Weights of a small transformer language model: vocabulary 4530, learned positions.
Each number is 128 + 24 x the weight over the matrix's rms, rounded and kept within 0 to 255. Layers, rows and columns count from 0.

# layer 2 MLP up, 256x64, rms 0.262, rows 77-101, columns 0-63
[[119 120  88 115 114 178 107 134 169 119 102 150  81 151 188  91  96 159 118 154 164 110 101 143 155 120 189 135 111 141 150 130 138 124 143 124  82 106 135 120 123 126 157 166 158 139 155 115 136 145  58 147 105 162 111 116 125 165 139 120 166 118 143 151]
 [ 75 107 126 179 182 127 119 124 114 143  94  93 108 155 131 127 136 137 126 111 149 128 112 124 115 124 123 112 194  87 116 128 152 164 106 178  91 122 124 106 149 172 125 131 127 139 171 139 117 113 110 154 137 116 143 116  93 100 105 107 165 141  92 121]
 [136 108 140 163 123 134  93 132 112 125 129 143 106 159 155 109 145 151 140 145 110 125  97 154  88 139 154 111 143 125 130 109 146 120 123 150 132 159 113 103 121 119 139 134 147 142 153 128 120 146 154 134 145 126 151 125  89  58 131  71 139 106 116 129]
 [123 119 112 111 113  94 116 112 108 135 127 135 152 150 156 136 112 142  98  97 117 137 129  92 121 133 149 142 101 117 129 137 140 155 115 152 122 139 122  73 137 115 124 107 114 109 119 144 142 111 148 149 132 100 164 116 116 131 137 167 142 121 122 150]
 [ 98 154 150 140 142 112 146 136 125  90 114 119 144 138 146  95  64 150 113 113 181 102 130 123 106  95 133 160 128 167 149 107 120 114 119 119 100 148 116 142 111 145 167 137 133 131 124 143 132 116 139 113  92 133 125 110 158 137 131  89 135 146 153 145]
 [115 145 144 125  94 139 109 129 123 143 120 166 132 145 115  88 124 160 142  76 150 151 138 152 136 154 142 111 162 116 131 136 140 118 114 130 102 128 130 145 139 118 122 150 140 148 100 109 108 131 146 170 133 103 143 124 137 153 107  98 123 137 173 109]
 [142 128 183 110 146 107 130 184 124  83 130 113 115  97 111 109 119 162 111 180 112 138  93 148 114 137 131 127 174 128  87 126 175 119 111 147 137 146 121 114 126 113  86 110 138 147 105 151 178 118 142 134 172 129 143 132 148 141 156 126  77 116 107 118]
 [ 73 139 192 143 181 159 150 142 155 172 167 255 102  65 115 197 116 145 106  98 100 116  93 117 127 129 124 114 110 133  87 130 159 144  98  77 117  95 117 145 119 128 140 117 181 117 133  78  72 119  88  88 130 135 169 162  93  88 130 155 179 135 132 185]
 [133 180 106 172 154 115 141 134 136 127 141 121 105 136 160 150 128 119 153 143 126 127 147 100 144 122 118 107 100 145 114 147 156 142 124 123 105 101 158 132 136 108 140 137 137 123 102 137 115 134 113 120 119  70 131 115 179 142 121 154 121 151 106 115]
 [106  93 139 120  87 109 139 113 131  86 153 145 126 157 164 144 168 102 136 170 105 109 143 146 133  89 157 120 123 137 117 140 116 142 128 137 115 140 119 178 113 144 167  90 117 100 100 129 152 152 144 161 126 108 121 121 146 124 151 106 147 152 146 149]
 [116 129 153 115 119 119 114 120 115 124  98 155 141 128 113 117 162 138 111 111 128 180 113 147 119 147 144 105 172 118 145 107 140 132 129 132  93 134 123 107 127 125 107 118 109 132 125 123  71 137 147 119 127 140 107 131 123 157 144 161 155 111 108 128]
 [159 126 142 137 130 157 148 146 138 139 110 141 141 116 114 128 181 151 129  99 134 126 112 161 126 121 116 104 123 129 138 150 132 132 134 119 114 112 152 115  88 144  72 118 125 130 104 115  85 112  90 130 116 144 122 140 110  99 121 124 138 122 128 157]
 [148 156  84 136 131 120 104 124 134 122 126  84 124 132 109 115 116 119 144 133 140  91 137 163 172 132 126 114 141 168 125 128 145 136 131  92 133 184 148  83 140 135 124 115 106 141 112 138 160 122 138  90 147 138 198 125  82  79 145  56  97 173 143 121]
 [143 151 156 113 132 122 128 128 131  96 128 112 168 112 120 129 103 133 111 143 198  92 121 159 148 140 167 125 108 141 125 123 141 148 135 104 107 142  85 162  95 142 116 128 140  99 113  72 136 123 128 125  79 123 161 110 160  81 105 104 134 134 118  69]
 [165 138  82 119 140 151 161 151 148  96 105  96 119 132  70 105 145 159 140 138 151 113 168  80 137 145  87 112 134 159 163 149 158 145  99 137 116 112 137 122  81 116 144 137 113 142 173 132 120 147 129 128 125 115 131 128 167 114 151  87 138 151 148 123]
 [123 121 156 118 113  96  99 145 121 119 132 124  98 165 152 106 152 120 124 131 137 102 139  98 129 130 121 169 111 145 123 129 147 126 154 107 155 141 118  99 154 141 137 128  98 139 110 127 156 150 138  93 118 146 113 165 121  91  95 120 147 116 133 103]
 [113 120 131 123 113 147 157 134  89 122 138 141 102 127 104 158 133 128 134 143 139  89 135 126 114 153 150 112 156 128 107 159 119 147 154  80 128 121 109 130 132 115 103 103 110 143 143 146 136 113 131 114 143 121 169 143 135 102 134 137  98 164 121 106]
 [ 84 137 144 133 157 115 107 120 148 191 140 167 132  87 118 110 113 128  92 132 156 136 102 164 132 126 104 127 129 130 115 144 109 121 162 193 138 104 120 121 128 138 145 162 104 108 108 129 109 143 132  77 116 107 126 150 137 124 129 145 112 145 126 124]
 [144 145 166 126 152 148 120 132 186 151 103  97  93 133 104 168  63 117 144 136 149 150  82 158 141 166 141  97 157 129  48 133 156  97  85 134  98 154 111 110  88  95 145 105 158 122 196 113 149  44 143 155 153 103 111 125 108 134 117 121 129  98 181 155]
 [151 120 130  94 130 135 111 169 112 113 116 134 124 132 120 156 130 135 142 146 140 111 138 157 122 152 146 145 125 150  58 129 102 124 168 114 148 148 134 143 149 117 115  97 136 113  94 113 147 122 148 149 131 160 106 123 162 129 136 125 121 109 103 139]
 [147 151 131 130  91 104 129 119 140 129 126 137 100 153 143 152 147 127 109 110 166 122  90 124 137 107 133 134 133 123 140 133 134 155 163 111 134 126 127 137  92 111 130  91 136 144  73 109  92 120 115 149 139 118 112 124 136 131 157 111 153 117 152 170]
 [139  47  87 138 100 146 100 143 129 106 123 121  77  59 123 106 116 141 104 122 121 164 141 137 133 172 139 109  90 199 150  88 172 188 176 144 167 101  99 122 153 142 153 125 144 127 134 179 112 125 130 101 123  96 146 110 110 180 147 131 137 114 171 120]
 [116 113 163 109  99 121  98  91 108 118 128 119 126 154 143  88  80 139 100 104 148 172  97 111 101 133 141 108 144 131 131 121 121 115  83 181 145 159 127  53 149 153 157 152 146 136 105 134 164  62 141  93 131 124 105 132 102 188 103 122 110 128 164 182]
 [120  83 115 131 114 146 113 159 153 126 153 127 120 167 146 111 115 108 143 126 131 125  97 131 149 130 103 154 117 140 132 164 159 106 144 102 121 163 102  80 133 129 137  75 152 118 138 114 157 140 107 135 141 149 174 133 134 113 132 105 108 122 130  88]
 [124 137 159  82 148  60  92 138 166 164 128 163 126  93 145  92 118 182 116 172 127 122 118 104 126 172 157 108 110 132 121 167 123 149  56 136 143 179 154 133  83 129 105 108 132 127 105 136 152 138 162  80  92 165 118 145 145 170 146 107 119 137  94 131]]
# layer 2 MLP down (transposed), 256x64, rms 0.245, rows 77-100, columns 0-63
[[131 100 117 176 141 131 148 158 147 153  60 124 138 132  89 116 116 139 126  92 167 136 134 102 135 132  85 135 126 167 151 130 101 117  86 129 134 130 102 160 153 155 128 129 156 133 138 110 143 148 113 135 119 138 109 118 113  68 108  94  90 155 151  84]
 [101  93 147 169 131 129 115  79 200 146 160 141 109 104 112 150 101 153 130 158  94 108 103 150 114 147 150 114 107  94 148 160 106  85 163 164 142 128 114 123 166 102 105 111 127 146 125 154 140 110  95 135 120 129 118 120 109 117 134 148 119 125 128 132]
 [110 155 112 102 147 122 100 135 136 114 131 146 108 146 172 152 151 149 126 126 136 136 163 111  76 155 136 165 110 149 132 103 104 118 145 177 124 127 104 156 120 114 118 166 126 110 138 147 145 142  92 137 145 116 101  87 142 114 153 146 140 109 115 139]
 [125 137 156 147 133 134 145 150 145 146 161 106 131 145 109 109 134 131 151 128 107 104 120 144 129 117 131 126 120 108 132 150 132  88 143 133 147  91 142 181 128 159 153 138 126 164 140 129 145 130 103 103 135  94 103 120 147 131 128 106 109 127 133 127]
 [160 114 122 164 136 154 142  81 122 109 111 141 118 144 124 119 107 133  61 105 138 118  95 153 124 144 117 118 150 143  68  95 119  80  98 152 154 183 143 101 108 123 115 110 171 135 148 107 115  92 156 145 131 141 113 127 113  95 102  98 136 130 146  79]
 [122 152 131 107 153 114 131 108  89 119 132 129  74  97 179 143 188 141 122  99 131 132 152 110 143 118 126 139 123 113 121 117 133 133  91 122 151 129 126 127  99 111 112 105 111 116 161 127 140  93 128 111 160 102 138 143 124 124 126 129 120 154 129 142]
 [145  99 155  96  86 120 151 145 142 109 138 112 103 104 119 130 158 182 177 211 124 139 122 128 149 128 119 152 161 137 128 117 174 152 142 131 112 122 124 125 155 114 138 111 128 160  85 140 155 144 115 170 141 120 150 110 130 110 142 116  98 113 121 115]
 [170 114 106 143 194  95  55 150  92  81 193 119 145 129 105 133 180 184 133 120 104 119 104 124 133 153  96  99  60 121  96 113 152 120 126  98 172 122 101 196 159 103  76 101 105 149  76 211 143 130 130 137 107 128 124 144 147 147 125 144  84 176 112 149]
 [114  92 169  91  62 142 129 144 142 145 132 138 141 140  91 128 130 126 115 109  96 147 150 108 122 122 140 140 102 116 165 137 102 124 123 108 164 111 123 114 163 144  90 131 126 146 145  86 130 110 119 124 165 143  92 120 121 133 124 111 130 150 124 139]
 [163 124 151 120 108 129 151 118 135 128 135 134 121 148 156 103 142 114 105 179 111  96 128 163 164 140 136 148  86 128 149 121 147 147 130 118 140 122 116 122 136 148 119 100 131 135 120 132 141 187 147 119  98 129 124 127 140 120 137 102 167 133 161 128]
 [148 124 147 147 132 129 148 113 124 151 165 120 134 156 130 112 122 171 108 102 107  94 131 153 104 112 100 146  87 181 121 140 130 118 146 148 155 171 121 155 134 121 140 139 103 125 140 133 148 117 123 120 115 124 132 104 105 115 121 103 120 147 101 133]
 [110 142 132 131 146  83 141 120 171 140 142 136 149 116 125 121  97 152 111 132 114 136 100 139 126 124 171 158 139 186  89 116 125 133 135 164 145 133 118 148 113 135 122 102 142 146 164 159  94 119 152 137  89 138 146 110 151 147 135 149 126 176  99 143]
 [175 153 146  83  99 177 140 101 174 106 158 117 135 144  86 158 172 158 124 132 164 143 116 138 144  70 112 149 139 177 138 101 149 170 107 109 108 141 117 158 135 135 107  76 148 122  97 104 164 101 139 138 127 113 126 105 121 147  94 122 110 124 122  94]
 [125 143 164 144 140 111 129 112 130 138 138 120 129 148  41  91  71 112 118 123 135 174 128 139 146 169 142  98 121  82 139 132 125 103 116 122 125 127 106 114 133  93 132  90 129 115 132 113 139 138 183 121 152 137 125 103 155  77 137 141 119 146 165  98]
 [120 112 147 184 126 130 136 143 107 159  84 132 155 109 100 144 122  91 138 112  90 120 106 170 135 128 137 152 128 101 123 144 107 129 198 137 135 137 138 152 133  91 154 102 134 146 127 110 117 126 158 148 138 146 143 139 136 165 143 135 114 121 140 134]
 [109 118 124  84  87 115 121 116 127 113 104 108 110 129 105  94 141 127 152 123 141 144 134 150 141 111 124 196 128 129 138 115 139 133 149 101 137 118 122  94 134 101 121 113 127 137 146 147 143  69 107 122 135 151 141 124 132 125 139 200 132 150 121 129]
 [125 129 170 139 126 152 130 135 118 108 107 103 135 148 135 122 145 134 126 138 111 124 151 149 140 109 107 217 134 117 158 129 125 105 131 106 126 129 161 130 147 153 183 108 151 113  88 102 136 144 133 150 103 119 102 133 139 102 112  95 130 111 107  96]
 [147 145 115 163 135 128  63 127 133  89 123 129  95 116  89 123 143 138 162 127  78 125 125 126  83 129 127 131 123 139  48 162 103 178 125 130  82 104 122 165 110 103 110 157 172 144 134 132  97 159 164 149 146 123 131 141 133 113 107 123 126 174 103 132]
 [ 68 170 122  96 111 168 171 118 150 127 129 123 113 168  89 159 114 143 153 151 159 107 114 125 112 119  89 158 177 121 171 122  76 101 133 109 190 106 107 148 109 174 137 137 124  87 134 148  98  73 101 129 122 135 148 153 101 145 104 129  94 132  65 126]
 [126 135 133 116 138 135 148 125 125 126 163 112 112 139 140 148 119 142 100 121 103 107 120 173 157 146 157 176 110  84 124 139 164  88 118  63  95 119 112  91 152 112  99  84 132 142  75 120 151 133 109 115 112 107 128  90 136 128 122 131 133 150 156 119]
 [142  97 112 136 144 152 124 104 118 160 141 120 172 121 132 114 110 101 151 128 128 133 137 129 116 123 148  98 138 125 142 109 108  73 126 118 178 118  96 109 122 141  98 139  96 133 172 157 107 127 129  96  69 110 129 127 113 130 139  71 144 125 136 125]
 [175 168 143 151 138 153 105 139 100 132  74  79 135 151 173  46 140  89 119 139 154 120 123 142 115 145 132  81 141 132 149 138  91 122 124 150 113  79 120 144 130 112 114 143 155 146 153 154 146 124 110 127 146 134  64 162 146 125  53 151  98 153 111 108]
 [ 92 123 141 112 121 127 107 153 133 138  78 174 127 107 113 132 118 136 133 134 122 151  89  76 127 123 141 181 157 105 151 117 117 145 135 113 204 106 131 185  98  62 120 105  78 140  96 138  79 147 147 143 127 147 155 158 124 130 139 126 104 140 102 165]
 [132 112 163 137 103 135  87 144 159 102 142 126  99 110 144 111 143 126 141 105 145 145 101 129  90 134  99  83 140 157 157 145 130 111 102 168 148 137 121 121 120 132 124 108 149  91 128 135 117 151  60 143 154 139 122 110 120 122 114 146 126  79  85 105]]